Weights of a small GPT-style language model, trained from scratch on English Wikipedia.
Size: width 160, 2 heads of 64.
Architecture: RMSNorm before each block, rotary positions, no biases in attention or MLP.
Each number is 500 + 50 x the weight over its row's rms, rounded and kept within 0 to 999. Layers, rows and columns count from 0. Numbers have three digits each. The size before them is the row's rms in percent of the matrix's.

# up: layer 4 MLP up, 640x160, rms 0.141, rows 94-122, columns 0-159
# down: layer 4 MLP down (transposed), 640x160, rms 0.132, rows 94-121, columns 0-159
# gate: layer 4 MLP gate, 640x160, rms 0.144, rows 95-122, columns 0-159
up94 104:430533514478573443500491519547449457544523403504380506426515487492443442483422484525435455469501498435440518457430557504476504429438586442487508399461551476555433581582449540494509369468502498573445408491491423388578472424440478528542478483487453464559481480487437451472476445550522402517474551511498515530442498561502517498610496451526555424571506500467467543488487530507487586523548485489511471618477489516614491506447613541505549474532461560514547490489589475538513476467452604
down94 102:480520603436519489466545538491461562568473506508416536457521470567502572497490534495512472467412499549504552469543455598374465479602580400506529464576516521459579435455564443573489565517537445515493515542535469475527506557478555554413618560539512558545445562592471487521537439519544483535464489498498595511537551474510515498514360514534449513387445469478445492462495543483388470423508424417520518476480439490546514560510490524447561520574564574560469475538506536479611497515533553
gate95 097:593479498542441514500572475568569518477512501462533462480389580547468478437511492521509624435448488559500429548531510427409510469471516624531494414481478519526557563477456454449381566522464468445460508500609484493426488492408493393446497517484456468503494515363472529524510495477515482448479548486484482456500497477547548635524524486514513493474616538478518503532552485485441499529489442467545466508486491509536518373472546629379455494525420512429573565518481469462517444433545481
up95 101:444525486452465481498507571474409472489463495578462488513531449475505507531539525459492457583607496470510458360449527519504475520444429464459583481502460502466448436507546546496616499457500580512601465445395504534523449507542508571484474502547549510515499450539482374487449476471507458490482429503499520554493440492516487454503489532463467512534450574503502451387459517612599361430491510545471455525515557410462563525534543384550526543466563415489480447495558489429503661455489511
down95 107:509397498524571547621503547541521498523451476485510571404435586546451504487524489515453460450475477503424542576476449446479433456509606491464505478460499475497483497462544466462455608518578413459435539523541491506482452549516522475480551505447433495532451485418450472471544564393601474524548470567514488552539575470423525578455571491455504472547485531479507526517569472423488624467515489464514468616495523487467483499490492680480447453505472605514475404514501531528404458566433494
gate96 106:493504488394571561477518419590506659478547546571543558523489496556492555518452452494476513390524493530516500439473521442499504488561550562442457495509529435591476552586511562456525524553526515517464553450352428497515515418546511525427521467597449474557484507500469437453483449558457408447462515493505544544548500552534343428482479549523508559515548522463450531478561498495530510514505450509510430520525552524504646551525554505548501530515557376413552480468569519467467521522481528
up96 114:487501475586576434511465500374492457482516396419479479478530517475536421473534579608555495585501466536476490469522473537447495498519500474607479536397551559440560481416445487547505501505391557496417436466613554493435478556487567450514565440380496604503473445452510555538477565391521524513511497526461568469481521439543586463566472430491501467426470516557545524526474520498486570402510552470537493468563465466492464478516498466530608489433496552485473515490415445518439504445532571
down96 109:488508439510462489453449479450436447510461493376538598538519558536551541476519559572519468524505567571468497514510420593457509521560535490554524497578565591540527485437457528552550507490565531461474525557507496517463496540517457471479511395437558519499468471498594574499471534411403476515518531407399495485415592417514525457512461481531413440552507454460455571380501501491573591479542493463375548509465528488556558450549506441442427485473485451541563532576469451548472500561430420
gate97 110:585493580466441518487496393423499553492582526506534530458526510500452415442578484482502529608579510441564493551521509498443520487524508552522504527481488507577453546512515516508525610607466552479562419449510490482421485431472586543520561572518510514561511520580544460486517530463513534465542569533507518394410587443465481491567539544484479378402444371450553494432532622432513455490478381501549538569501491567524533463501475488442449495540510488439448531541545525504457520574546478
up97 098:513441503398442510475555510466451507499481456483447451546626432559463478612585553485506593480524501439515555467408399475505511538543530485490590456457438609528494479483467515491522524494543475555599485566520496558583487479552515538564466510600458467494497485547436507565471439577557547521515475475523533519511454498564392464428539440455584483513462516515428573492536396455521486552555540533440533545499504401505553457396493450457528462536413535496535459463548561474642506445471514
down97 102:592522490553431534510508424536504467450568433469516534549477449528467422463558512458531481425496506590437507566388518470470445464580480535467551528519557456484438582576418518539516484482505404473427396467507460495476560576477524465476540478533558530498544642518489463519521528651466465462553574473484484458561499404518479498469550571606521446503475457499436511583487598445510469524470535547502483458494536503539529522511536492460455439497573474464423414459573490470552437567416595
gate98 100:585538540500419499453536439462485484483584524460441542491454457425489541517524522493419485600582483499449536560510548481520560490601454566521448407455504508495456507450593493524514498519535579528434495475587512456587524497540481590476515427366628510525503496547478517527546540408523505511502430565577492465459535569474500514406509517536474495505557485415500453453561496543463500520484389505445470524477363540451507538558557518507568561531426494494549420627500561578443464445489501
up98 101:519608506539443455430530526546507521504579531478464562564428397468485488482474498464480465568521492570583581540486470470472573573549497486535481451440495534483440566583596524512521440493526521561432519423501511428604565534514463527524545470430561475518592554600431527549578542453512471471505476536580448406483462622453514541431550510472547493516544509517504515457503495543478565542563429464511495528523483503506488543550559589486591494493465544559450437546464604627460433413457461
down98 101:434578482541540489526533543555532548517417533539516530404572491530467500526460507534509552581554504499553402401507587486520466582462455444485523571533512564478495547510432409517498516477504427544524509528464424498453427442479537403472506478559479493500451474521482580477607391529571540481502568527465462534582605517564596494482530546562428484425495455529459435528472583524528488475531548515555502470486555516483498382497417526469570538418517510585433553524432416448569556495597546
gate99 104:502514566519421506555565374536426514469520462590531530520436500532506580466547500438552541522451487510434503435419481548409464593517549493525544522587580472516437544547501488472511578377430480414535494582544487459490559504576507558408550571497439546499539530507492559561484382621574463521550520496411544439509547482603426483521563445450507579506491446558500500454503421434490487470509465452453546474452516462478475497561512498513391498458484447558542424551463458500497460545488495
up99 103:537523594518400513580526430573424524494527474474537573532538504532426606532482469486569532519487499468365442492471535496431459648557511499440490609511534535533448479480528467452471580487417476466477508499483501403518606470527527457560533517407481584509516521580531494503503422497565438418501573530519499460515536423569379452558523444482482606500494511610507579492553483474493503551441534520449523469479503484411435471529523510466512545518480394550578556541478482501531548518457466
down99 101:531512516489531435643555496486535412586532465526459453483454416445506504497569398536439572610517559538520429463404526494535557560516563522499591504602545535539526576519481523426535460520401406454595563480507497405519481585524511511514543508483541515442545467497472467470491442576420512456522548527508582481456494535552505408510458434507503624513601560479518492479518538538500440542567533472480541463442528523442529491459447472432597564540495557485436494505501483550534476581574515
gate100 100:466470574500503474496504560499459561512508507420508556508468493478448502486495488579611440436519498398600552553465520393456432565383518564491415445545512525472511526477577476615517549482517550488423577466578420463547494530419472524474515565453413555482499504467509516507437457569456467487503457502489537484540475458455551472496407505443508568513554586584522584451527611528464440421507503487537525487493511490552483459501540592517416575532480622592537415477527467477497416434511528
up100 102:542545575483488470445548480556472475453511440476459534479526474453516506571528506479578401488432483410507456521488462475491457534389458490448416487458507575509588578507528520374540561549520562504469564387543472465532550551561492573540457507387486476451489554448591488562404467527508507504478466433488626494462474503445518470569531488440454527491546485547550540484443586432492482487545449542438535579479595482572453515535552521523494608555543586526460462429584499464546398464473522
down100 098:493455520415565558508471526547494497607528503551502366533541592537460442419428447458487421501480434601527392474570503472387524526481552511556514517476496447513533365561517517570424465474405552483457466466390557517394476496443506525505553510514532562519496506547470493452466515538459456506437525549591446472558525538511581494444494476591473392507557489473436566442485498499460519430511462377539500554598479491508513461489523542504450502475436468492435499553516504545446500531545575
gate101 103:521478548401557436592506523492521521491475616538445490489569552473511525443500497461521511428553585541547526510563466472500413459498522454497553569489571599473526406483513529459547566535539532505558421509401571514526512432511371442556568541484435465550484605506497550507517539482556445537505577407492607455493540437482489438512529414502512456458527562480387546482501515508570534545522559479411574572487613493464491456512603505520451538567425561521474453498492462511437545508451472
up101 104:542481553447521517497516500558460569496506534494467396511462527414527428534465449611518541427571542513540545460605465465464479438467584499597493587489574537390508491492499510547455535475485536423521454549570594565541406548583591578431535475551389458555563443607541476456471526489486524547543564487550566425483522518497538517554500484554458516486516453501509630500496497473578357525518494458514507455506569423528562534500503564434501530548487513450509586521498454453475538520478502
down101 101:511582539520413553415543515541489450545505509520574537475473389575478511554575533490533537519480488499520456482539525505470550558510478548452520446536511534517465608514484483487430387526504560542374506565488489476420467620515561554423481498514463509541541465472536510520509524496535594541543450418567401582474464468504472574542350576513433471532452401498489625439531506568553557458547426535434426544459588481510524524506557478536466507486455518435560538519490592564505504504460489
gate102 107:422464545520499427534377524455469455675414473491522510519497538551556494474485466535483530463466495532484487532502493592517518395503508432503507574483505456461427425482502595522503407460532513501493493447503486490521468454511463490494479405532642457504511450363504482406471456562452453491539519547415580469473443541521438489474459503474394451506549566474551546522494509548449522520513559477520455444510496447568455573540475528523480419424464504483443564459426520496500519315530484
up102 105:475504599488524497469499567457507481514446504460538569515473502576460491510501379474568447472438488541561517469492509531463514393478572450633440498441463464490513532585546599445512473599502426492585437433504452452480528362465492455492481481510459451480553516376415530544480516526456536452533530492507524478532450551490499478572479549609473440457551480552497490496459549478501522489502556461498419461468471506574514511535488404452437418515447498536401597494408560574618509446484562
down102 099:504528511466476440526441548496519421494495460464550491527563499558447512390479401501513589444508497518533436512473446447537508357477554476545526580560582449491545506517519517440508416456431384535492427451438498478493519476539577405444526483586401452543499471482483475447508509437550488531526503517588370486483474444493383499548513501508534486542552540559546450541498572428508591477553530466489502502512446468511494475571438510611453431477486510429434589555514493577532575399543510
gate103 101:586470517488557478555561563579462489385506560482446491490530489488414472497536548548469513513475541500516507601483531519416533476445474476468553544501534461456461608586470515622575444411529466448515562548430550492513451450551541480415500467515530523472500472430432453606521489513438587569500385527483472464511503577521476457520540521462531499426479532474432481492423468552512463539576416474522491474545428505510495444346362576434486457420499447427468545510462537474533488499519559
up103 102:470408445493465521519512441498540431479524458503429558533449508500472388525455528586487522489480606512448522538513514516517468500470481513512511539380492495413421500555370538567574478539568485442578501523497513515552506466519522496444509456500468484496471480536438467540513485586500414545532446521432441553460559439445453440546451491417505523478393516497519442457391539534470442535479596514602478527550456616543431504370435482488488535398476416524422509454486540463451384531499513
down103 105:485575540528514569463393402513485429544424448566570504449494523518490527511488495459510532428443491487514580512437572441549397511546547479588496519590616527548522548543524521472503496526482546534533539458465468441411501535459587543473554406444402476519445466513519577474492494540521444415479620479470567520527561510451442572610517476535477436545479413461489518532591568479504512473485526499589450468499459441576449479508560422521468502525524545578440594462504433473461494399479467
gate104 087:484441491425579511557584410424499525451564449467517472532448475481520449425531549564529452522476628368435468469519488479521582467513549514436512556481400481487453464627489564526489440440560495426533464605585536422490529553533515618554489469495423416469538377558475569573556496473582560526521489533470516431548545497518490581523551522555449455534456489538600498520532452519495522481492485477517475498565548471459423443471514472509479464449554467563504429572536510495476545550474514
up104 092:573484521401534628546514492470485526435482456504525438493567566525568505500540505522455510496484564476441406449587569511538476504511454560487452479484439507464490513607484600552401473427495552448585428614585522423512577469457517487492512458515464504585494494556481560582570535519514548508499518505512449501612495531424526537401560476604495457554560465517575505617559430455504521457514464494479532489583475497475410522409463518544448495554504501564567531510501497465498603571464512
down104 095:462441559450413468424421511544454436494435430503411511545526527519521458503544529457540533540480533512470584517498489575562508516498483453550449474543372452549504456549505361467422529445473474498475497515509511438495437650476479489597565488448485601445501547424359496503544506470496504437547532494476508539549384489527444531532418494472551490436478517511530512434536535541380529403496539494461578556476419428492499452523561506495502478500606478491500473478479595529496452431536556
gate105 110:581642498531508533460539475543489481480434527506486425535349526542520464515559510467447487503475497538503536543457486495425542386412410489480496387574492429489492469516500594449400513446513532473552454531501432415470514455447394483535534517536442545563539498524473401480521483442515535466481546434546526506497491578442493516495565552542551448472489503532533557482426482470496586470468539451539566565542533560455361464520460537404502497507433515536554557439596480488412537448506570
up105 101:416381557477482431496499512414448461528629487497506493579602448364470587467382485471517458443526545523414501470505462509534527619622580496529527535475511468565486479562514484524536492526494474550452490474552488562514483467495587453482539515439507445422493416484558536552461440546460568553527465594461416472502549418509530471469458475431472568500579501541454432471585487531573511564524444481498446451496476446532545480499532484562496523538487542486470540500518520556561420556583424
down105 105:565568620520463580509546554457428430518519517446488465569483577591596529460451433439461453570566459479545536412489480466522446468398523507535544365505565487523531522503474458512521530511468604453455409519511421438551484475520513496489398493445454467516455462405518570459537466526505517467469503516515472535414456412444487543585516424565552500458404522524489418451464469587438579494523455487594506576411535508476530540474561532497531463490531531505493537469434469456467444593528510
gate106 099:511427500513537472488489512517496589446546567544504588490515448491538517484556521456515542447516471487531432495456449486508418569547537378452533507568484504455619486482567485488529662523493538488505534538590532517522482417520595578500447550448504547582493445454492561484413484528558526487500490520505507423461576475528493502459524521573481516509613505450595507555431501574498428501475517522461564559438548515508553571618520490531523546627444496552620457466577554427479530473547581
up106 098:545610543564540503474502492550480492554474467480498415456513545477515458557486500554485458501467427532384617476527547576428502365504472530502439543496520531488456457613398528468452367490536487527561481499451448574457471497509475477476508474553478450478535575541596431552508448512504527483432508463499556504482416535480472461543507475599483501589437346611448514502537464534489545426521483457463427481536529498485456415525461554383482527491394484466457521579441504524484459491480514
down106 101:456535472491438527503451422445511474485499535484584577492402514526572581473459507454455475452490381567522434514532483464482544476472500435431534430482439609493490470562478456516496680511472487581454536447522503559537600490516528490514552499451509510631517442505483505470442557477562623441541545442448467450490541470487480420485501457416486476497593542498514556514443551468557399489483386567509465474467519578521549523432452447536508426506574442494541514473569468521500441416518532
gate107 097:464496475549538454553437525438526519550543457491481524530574540405392498483513464574410485559436480464543519453523372509426477438498512545538445501487501493517460490381443369495507468424563504470516485494499541541522497497388463431475563493459550553473538451451529405511512513465504528540544406497494480483476527471512552508584488478503506529488491493542570508510438437536542445526483466525438460477414593572538532498487563339542577499532486464501519439431636451629496553442519425
up107 098:502525495582515452439554508465431541479464542513491481459492488618548447528535540469521540544520463531480501495540640432524522527379484470450587487504546515524487532572492563530490492616406498519460474471439516463497412476574521515505491457533461387459394511510543585488445434527502513476417655545455516618516509482462363521463559525555480496547554565449487534485519583507398499539476471524521427405533431525556474482524562565494461554503479522578563562491445500436520472493474520
down107 101:560516470518494564496488552399496488481487459524472543462416446477494451511509568570528530499495510536525475452520458512559509492473516605542499462481520445479523464551489528515627451612523486505459537530509394532514519491484410584560516543546467479634438480631574571547465523525467450530537450450376476523446487488514554546500359526455490515449434543405542443569579485418589495498538448488553509542440513507403468576480448486530453466493502410611523540428534516469468445491483432
gate108 108:494413482482531525529512369519531563546543455457562442469512480547562524498487530472564519477458585439527460477480462447482562486482499553542477473442586546498567556463494494485477519539468552503426576377598543481497527481449457583570419505475392580509579546470558547541532482565533514484562463484515461536535489490538501413598541537520476417479488605564463518469589442540472519492537553518508416476513517564492527464481524519548482601359519398560455559572540462520498414496594442
up108 112:465474494514456531594477573513542551530438536491513561514501482499505483538404429520424564555483491502478524460526501502478463581564478525537481606557441500541401576557533548493450499507469420497600560542430489481519535434571407560495512501562529518496504503507488530551484409438510506441516485483463485468502530509375545517436468589545458555574471493432530540499467465497478479591440499451447554566426505488471555505438480533528527403655464524389590412520508555560476537390397535
down108 120:467527503527396478553459584532629523499497544469535535484498468495411436451513501501500477511435478515472506553483494510497486527512461498435473493476477435477518488555473507512507433537474373496533612395484392481482543502525504547510495519596467512464557577391494480533469473480494493539522464638469574411456412477420609599443464516532476557447441516562534492537569521548493570486488578494473465500454550448591523483474581499545552434565494574403517406502530543396491549490585554
gate109 109:472535498652538580428451527510484571449449429528525553537484575534529519468536569492556489557389586469466473504528513561412473528467498524586512517449513495471514519469359547497466549408445544492550486507483540446480571486481481416395493588550515587613430549584500463478495541496444497557507525524542498506415493410436512528552469500442546506434440602586517539450543470458490545475464486471463583447499516509504410511538569391466507602519510445552479547442481445507493522517500488
up109 099:426494480471479477582600533554448493555512649521565410478569515447494532477554578426504473430476448482574490599511572494481483546522448504459511574505503529390458531570544477523476468432548494532507499619550469514539461470483556466519584496438463442443512523431463484524465502531493472506484531532463571437505578477529493423584559498493407453537481438567573441561465396537489433490466460535469523494576455453603458493477463580444521421469510550434514571527426504559589498505407479
down109 099:529457473519468527527506468457508478561553618528517430575492453441457487455452524429459553413482497407488432461435557473499534562577438522454528457504403532455460498569475504543439527450500525488445444556568460484554314503513535440510516503529413418447490498461531469422530548581481458425490533459464562470527513482544472503564457527389449518446489434539565523477562455443442393572498462530527431539466371497534427494475416540432498510528540430561529561489442556519462518470523520
gate110 095:474460476494622482495407510529493575429451457569566561404585495523450507520492582545535524511420455392604456525490494548485546551439555420511452487514469491519482575420438513511525483573538487508475598416496536489432423438488459425499425444439542557442502498426623530525481519524444486494475516468490529484400496538531524501439465510525519407483585510410502500584496496494533554592471587483499564521556457610524535488532513580485495401530548456511515449498479470439453461405510538
up110 098:498432506420583540564464460523499496418428469597512495498486421528545493459466475476542410513462437417539438466512482578481409536476524468494438493533462473501478552527482493479534543516566537609503608437471598477447441363471451393487375463475524492432468538447556491462536590520513463489507451521472506405473498516468567544436447469499499479463589502460486505563586492440478472503441525453495485507564440497562472556438573594480467369566528450586492472478505431511479548480558555
down110 092:520533513501502483597518486429529584535486389450547458462471473464432496491387508581442479520527475459423535512436434509526508487464443458504524486536468539524481399482601512510553473464435417528533530547537544502463523496463557415490551520537535596475561484511495632395511519537454444538684517481473583580433427491456478452477502422531491459460486493482458433498598388445545463520453524492530523490517616577514546443559504519496515437463422461533526497503544481442533567452480552
gate111 110:503489476509568568503507354506528515528479595561521571531507539483554525432515508527456486450501468482523451518510530495553495522409569494522376566531461522528460460554469485479440572500501553420429523489529470515451477590568471476579510454506544460483495407356586577546533452482474557487471481457505445543465491510509473515600578540541541558524571567547500508478483472452499469383501534411452447539491520615477515380555631521551602525553517506543478588539497459553525492429473483
up111 107:542498478459475431511527542476462542483484420456528400533492471438577474510439418506528555532431522476442520485461450482452436498568454540456530398520608493444558495485534493505483450490574498501523487516468453466517513415487567589465482526438446611509495567613467482447464625507426455589551555475532524489511551447462552471424330502522452598485483483526526526547492543502486477620615472496534533514479523404547482619438447514496451524486482489508533428472513531471547457563564458
down111 095:460554522387540438500518449531513539597488520459531486528441501459537584496542508508517487434463509485378390488492552482453445465552457476544498568537583496435548496573483525515380583559484638496520384482522515468435450599434613456480495512456492478503491542432440428530434448541536559537564507497532518425478438527545476501554436574630493397499540500489503513494530546482494489478509533411556588507422535474501531575504565584466541549491504546495526421517587500489511555500523495
gate112 088:444497520486466463533458509516556571489510414442486508542506526469484386501590491511505402439512587507492500501495510465471474461543497485465578552509542500580420546545513511556521539370513519425606550388443561497533447482452606502528458587535560546455586506446384521472484545492530443504484457407501455466530518515490428490491462500432563495451611522553488490575381460514454560554490449461544530524534564570512496454407511515572562436529513549560492590492423481485489538532531614
up112 085:508447515510504575496505516560511443504536474595547473467527456568518491549452553474582446431482506493515513450559559571563522498419508438460515512510460516512527412451532573524483538538554539440404533565448470623605476443558434442525535433427505504498460455515593504511448520489461575472525510458442517508448518472541553537489468409505392437537404524459558557485607459499470423511431531602516483473490471419405550490603453544407481476429376498414525506515546463441468478539494477
down112 088:449511432463494555424547557523509469414560594472411553486522462484487512585577469488489492465463473510557488507493545541487435543451492588506567463437491517488548455470451506502558507469522625492516381599571468486542373433468514548592513441475478435534435466431472502536431518512497484455427538492535510549553484470590476533490479500552505450456483513497490470485532399428552505379475457464435541405515448420524504472514457620463366516503542478455452461563570493487522448456461401
gate113 116:460547565521519471461571522460483517535465390522543517478486438464519550479525469453498481501544493555512503502441524462498448574585478464606450548455615541520481518463485540528532526450532591506633515461436487461550578416497509480460516519498504569519585527385610467501574479569478428541464475490383533555601595553435522458496516567511540441490397517534550470468533466481582420479573436507496496498522498465497419524554404429573544573507548469487387547566454497458499542472495538
up113 107:501495453515541590494501498467515496400538555421427434557519529530504435529511536531518594428430546483522526517513467491567554550489600492477530533477486457484489509615486482430447465576493390566513479545560531492512430594558456448545595462475508492508455422615481519555449551454551583584529479535538429505464400464521455545554493437486444423496562475459482541476453510525484479464455609541531453425511509578468493415557515468488506420571517345464591461537519466558509453491470523
down113 109:529463494470420515516431537521565512394464518407463469561499487473497494526526523484503526567424436522558408541548440518513496514512460527515471471491472410467471529508540471487436452483442456464476609490538543487414457558473464420512514481544422528507452536580443539559437563392528512429444574446533495391401481507534510508546569523451472531499558491524357558503493470387480493466459518537560473579504577586518586393541499458473456411498491412515630485508559546528539518485476432
gate114 103:500404522503560445563469503499375429476492492463464455474483553499499530500608484488560517458487501492398560522469541425448505463455574521462557464535441542538532516371452440492507442463476562517552426474516548526526428504607572456637479444566437481496552508482489637537461542484557504424446485456457400546551564492564468465476582545513460470428533503467438477567494451577527551542532502463507509488585410566434436482463472478578492475469457463467526590549445478539467495503527417
up114 102:490432596507541580487521550505384502455455483480565492442513513417516539525588474488557494480478506497437550555440546445461508487499521580506515446555465436507581517424527533479475429486382546429589480482526528473528330464506531441537442524476610476512479509403476516584414522518491619511492482467425469492524504365502461583490547466543488476494531516575494491577528482467576443569450494411608467505449444496472420509499423500536402478481482465478511585515518494528492443547521509
down114 104:516444558589499525621474528575499501471510482504551381507523560375500543520497548540501467506478426539502521513526499462458566452560554501410483538602493461555526535458527564559437485516489515426547545460525466525453499544595515530424424522512530483591504478466377527513490475461484543454514391470529434455570411525469441568427588505438516552566480483541509474499450500487541494515552572489613509535511418548625420513561533544538470538501476475497521625408576500530564466502483470
gate115 103:489474465532497426493464442387570456537576492505520453461492466517504553514438498572480457524544534482449509525551464508505453440588492537487487509422536348553598548465496418460572463504495544466482505488571552586466452544469546513581546365448458502470545528488520561464494500479475503552496473499570516469643487494565561601566445493477458508562547455439509541552502503558406483508488464422516571544527430458474509529510437495562459503672498536484476467526460499556473605597551493
up115 105:482577435479561457481554499462581499480461476511408433507509476469469516495534542568508424499494555545520606596533499462443530467433543445458532543532516450527485601564467542437465410453426551473482455499538527552463506519544520419534480350436417506510493575571483659422495407546463519556495484564428546451641562512550532624529542513509488506488516448473521483472509515498450436527561517480555534486493469519579459507551427486571426539552536474502436458531508532442495507557428508
down115 102:537448542473458602510546413458551564620515449516486409467489544513491473484500444475413518473527458526488456438479488521548525473528494546500528407539423411479525383474486483498544551466549621455549468505620470516489478515537543498438408620460536576442430488458445404490491507522500485459499542534459499473469435421403562452496538484491604525528487530409585522568462448514530439455440409507545489515459550483477541465562549484506459432460506500453520554507556421392484574553472446
gate116 099:565593542418489575521491460455538476582534559463545424492508528455492535512441551580480512438467480499598457493490429495482506463472458514465529531530559574483579511497424492533468455516517502504519482547499475451592515479415652482485486424520487508473435609426436432455533567476431512574517490449515518541544517508547565524437583520543495437556540443500496583473472497489438469498505552536410468574472549479681565397462519486515458517464586465521399477504535489582608518535497532
up116 097:555489556421516544514456523492437556580498538543566480480483541526437521548528521555492398492404519405505395536545583541547454598546420454516533501454592525491583486507353517545500500500462543542565465453542516574512544517468498477588473474448530472451500527396516483474540482518460465449483481563465499472485492530497614511440434404441516477503487493558564477508497481402439538644489552440477495440488464500481517514463533581402551507415563535488522485514495375457612494482495535
down116 097:434459425446541522378394512431446460485510431464508452524498524530438470470523422519571458431432472523476421562480530354523553443525561560454479463497588521465542462514444525573508491563495473452561561413458535403517468461579418530472566506454501546524525500482500403545486515575528432487512494413440480553520530492556506565624505479475497490520471508622518523532554514511543452509526595456375454504508458497487498508493491565456452538540473546515479505468484577591451433408566519
gate117 105:490502411377502438500396480463494516447525483480505599496555445435456454454483538409553504539500485519490531540515525503457454469465552567602492544457465581545499471452532503483463472467459496463540507531445518492554558507440440477557455498623477528530562507430543480562570419457503516526487520547507606613493481512555510519555508439618427496399487452555469511455477500510530463485504445493479508518467524409405624580570534412491466553495500377534546437478524444562464548574433575
up117 108:471514459409460441475460491491492467502521483442491554504516400471505476458482550425552518527545491603491555523503505507482451422509557514552454479484464563508530516503479585476495470476464561575557493495476524418502515555427441465539497496585515513545496480496565503546555393494442542531537540564527540602558446516504579470578516439553413468455472393540410495456528523473549424465508457610488453616418541331440564462577536451489496494507494383435513458478551439577440571553540507
down117 106:529550481521519474486400537544400509520474388454462539492461488487602473443439521583486487551454453505443513564431500523563470434455460467485522441454470544496437628436460537566456438510497522534536454522491462512499518620463534474512498495533495452423552462505527477500491455519479489499540545518463480597597502503483494546460495547527464408504487396578555440432436507467500478451562456706474560615510475387439503549489519462480544480415504520547602527461520527494482428558469492
gate118 103:472503545422522461589460497575518458384449552445541546549573541408502498527497485529596586512490521362536503607500438502532465364463467481531471502477446493536441536537542473423486597515370508451394479424575506499500448494541572553505503431557506530470522435518520554481412593450526479533493428476498470432458502564540397503482484490491503431452508514526410512629586490561498494538474526492574554550510502524499508517505519466476458462500434466487491518437493572409521455543452520
up118 101:464547529536508515546542460546439404542431496587439527476597499437552615386539516488452572473608434470528431415530535475586485478521405519409481573523454464437491432476504475535528479487516514524434498496590471459422513475574516430320480521505500524518474559499495483444499481523499518495477489442494417418435498487493492500418498424596554531558454514503402534518468486503455432454530455436467442468460483455519453546498471500431501586470521507402506576527547495478438529529407458
down118 103:513468461535546422438496536520624531445581540533565535552516475471370440468527476415454546479495479532506440480438522502474510432581465529490439560552537423518440508448472464407471451530433502454493552500472594471450429507478503484472497439612440545438485453480522475631451505506561537477533481507495515508420480496427432535507440540438464472409538575501507486519547529540506623489442546555520472453527538545505555438508527568395546395500478542395483520522623460534537425557513521
gate119 096:469509538460504489545435493472425462481580567483460535460498402494520474557486581480501532472448368385492487568482390594443481537440485459529400559589480494583605462480595486537475504541439501493546556530545568462493614457564458461546477563562497508533550433490498496480472450543503532557503489450557462400578552497579460498463505558607465501567538594513493577472526534450538547477403485537582501447537467487455571475503471570507462474502462472483599554487514405494530466532467508
up119 101:530523501490438577477543553464569478564505563532500424443566500569427602474529467617536519549561604526529454498426566592559556484609441483414434548492468466418381523466427480535593479493589450566460561531478455519476480583484513474479550535509517554493537475568502442457590549504530512467446479518568463441460331516429393485502540545577518507517410460501479442545485475474458511524493497529458441507464562545504472519575539484472544513435510509517466489512457574519513432476528516
down119 096:472599546494531512579495541497457461483510530430491469548477461462511456410592499478415566456568514536452534425461516479475429397434634501529499444449485495445519543562552486460503452480552522487496430423477513491397465465572523548503512443530396525528554495503508545545507404511450503520526489529534523570536514553437505453461463470380390478455517515472485402489523556567513358520486431538552397444519422518560487528471458522522492420628518526417490551489599474505498507474538460
gate120 098:559524550541481495438541450557447517520487559360439507496439467605455461435526459449488463511495550453510443424465372523463518527535506523497519447455536541581520446517533513560527563513407552484503491415491459497476407461417428497560552515503504442436522439426478434474476608446523504540530384525538523527432465547444470472455607504550562515500515449517536436483466568455454557454596458473603538481474458488435552442605519587489561440447555505541497592508524560553486514479541462
up120 098:461468493437431500535516506502501449575455500458419499555391527589440438401518413479552478473552540460515477511543489472472509479462509507538557511473519597536477517442484624589446534469448553459587479504517506480532470505431486469643511529626551440493467511422519474472523498514478480529541517540528512534487521472494507489579530556467536444414500484556470463446472519532436529508514541422523590407471585540518549389482513597488571376605521524506477585449435482599496517437441564
down120 102:471515506450551538535498510477413529500443478405459526495500535506322519490511513557463546428482534562581446450439358458482536509462479559566466546480512577499554479520469519424535533545468570494572493547387450434572511438478405576497584420511523514493448542605463327490457495487539491489531437523427503455518474442514586509507553585545521437460524440460489494513428412478433502494495464412463539526459550575511472465511506501454540462532480536495460519509418477461515519444471433
gate121 099:550454396552538493477484575519572480463597423511531529451478446432543530592476486530447474471515448549555383499479535538437505481579490572467511508441552531423563600510453523555585550515514510517480522551489541562455584569502447527531516518502485516456464494529500477454436584464560587472565467540562559476532460473493552498536494553435516462483506483562582435440480457551499379492424476573518395480507516534500412489477456471573559479424570454517455466379518598560495545541423411
up121 097:500543509552516498486420500556448508510487451459508525429542515438519458566488517510489595573420455476578520597471564465527394565546505553569452489513461550450435485419457492499513496442597405526477489544537383477490468487422507459436492528485540436529483472536552531394555547475506478568466461513499517542392500493561512523431537470441372513585462606536494514618485591461502534442471391416502593471504445511530580471481501441519512517456556450491413444460435499503453506541524564
down121 102:483488424555507496510513558463536532515459541535512527495513494556522512514434544483505449416513441426390560418465481549555448552532547481440485396531459538576523521539475592493435438461439500455489428506450640415600595540517488470485455480495552602545546521438544490574535468505471423418459447466591457544603493525426497426500537520452437476461495508417463530463465452528463545561547575563487530583442557459525488530502520561467514487502376511493544590561584510502479478433440531
gate122 094:495491457486556554452530557532558478572524471539388415505557436462535489533510488564482489441584508519509541535422467529523505426524490466500499529471396515505454599460521515480413483486584517514531545475562531551451490481516574571608520517432529411473427562563505476440549393533505601530505570518504442533465543437497515547530580508505566509504503523533526515462472453507463374474548474412500435603451406417566541527523484586557469456605612464488407549503487511504477542519406477
up122 098:472534516494478486528569498483467431365404523565473539581517479399433488455509493499593638508417483503457438487559497433467511525471466523561502474439546577555459504603499479431562438431453486542529397457565475468562514512474483467432518497565430586585570526443490469584472545468429506501517476513483565506417407455450490504443572524589519539523455512445479499517466485543528560525442584551530435472474545461458425508536494408418482542537507393515580449528535551507484485436488501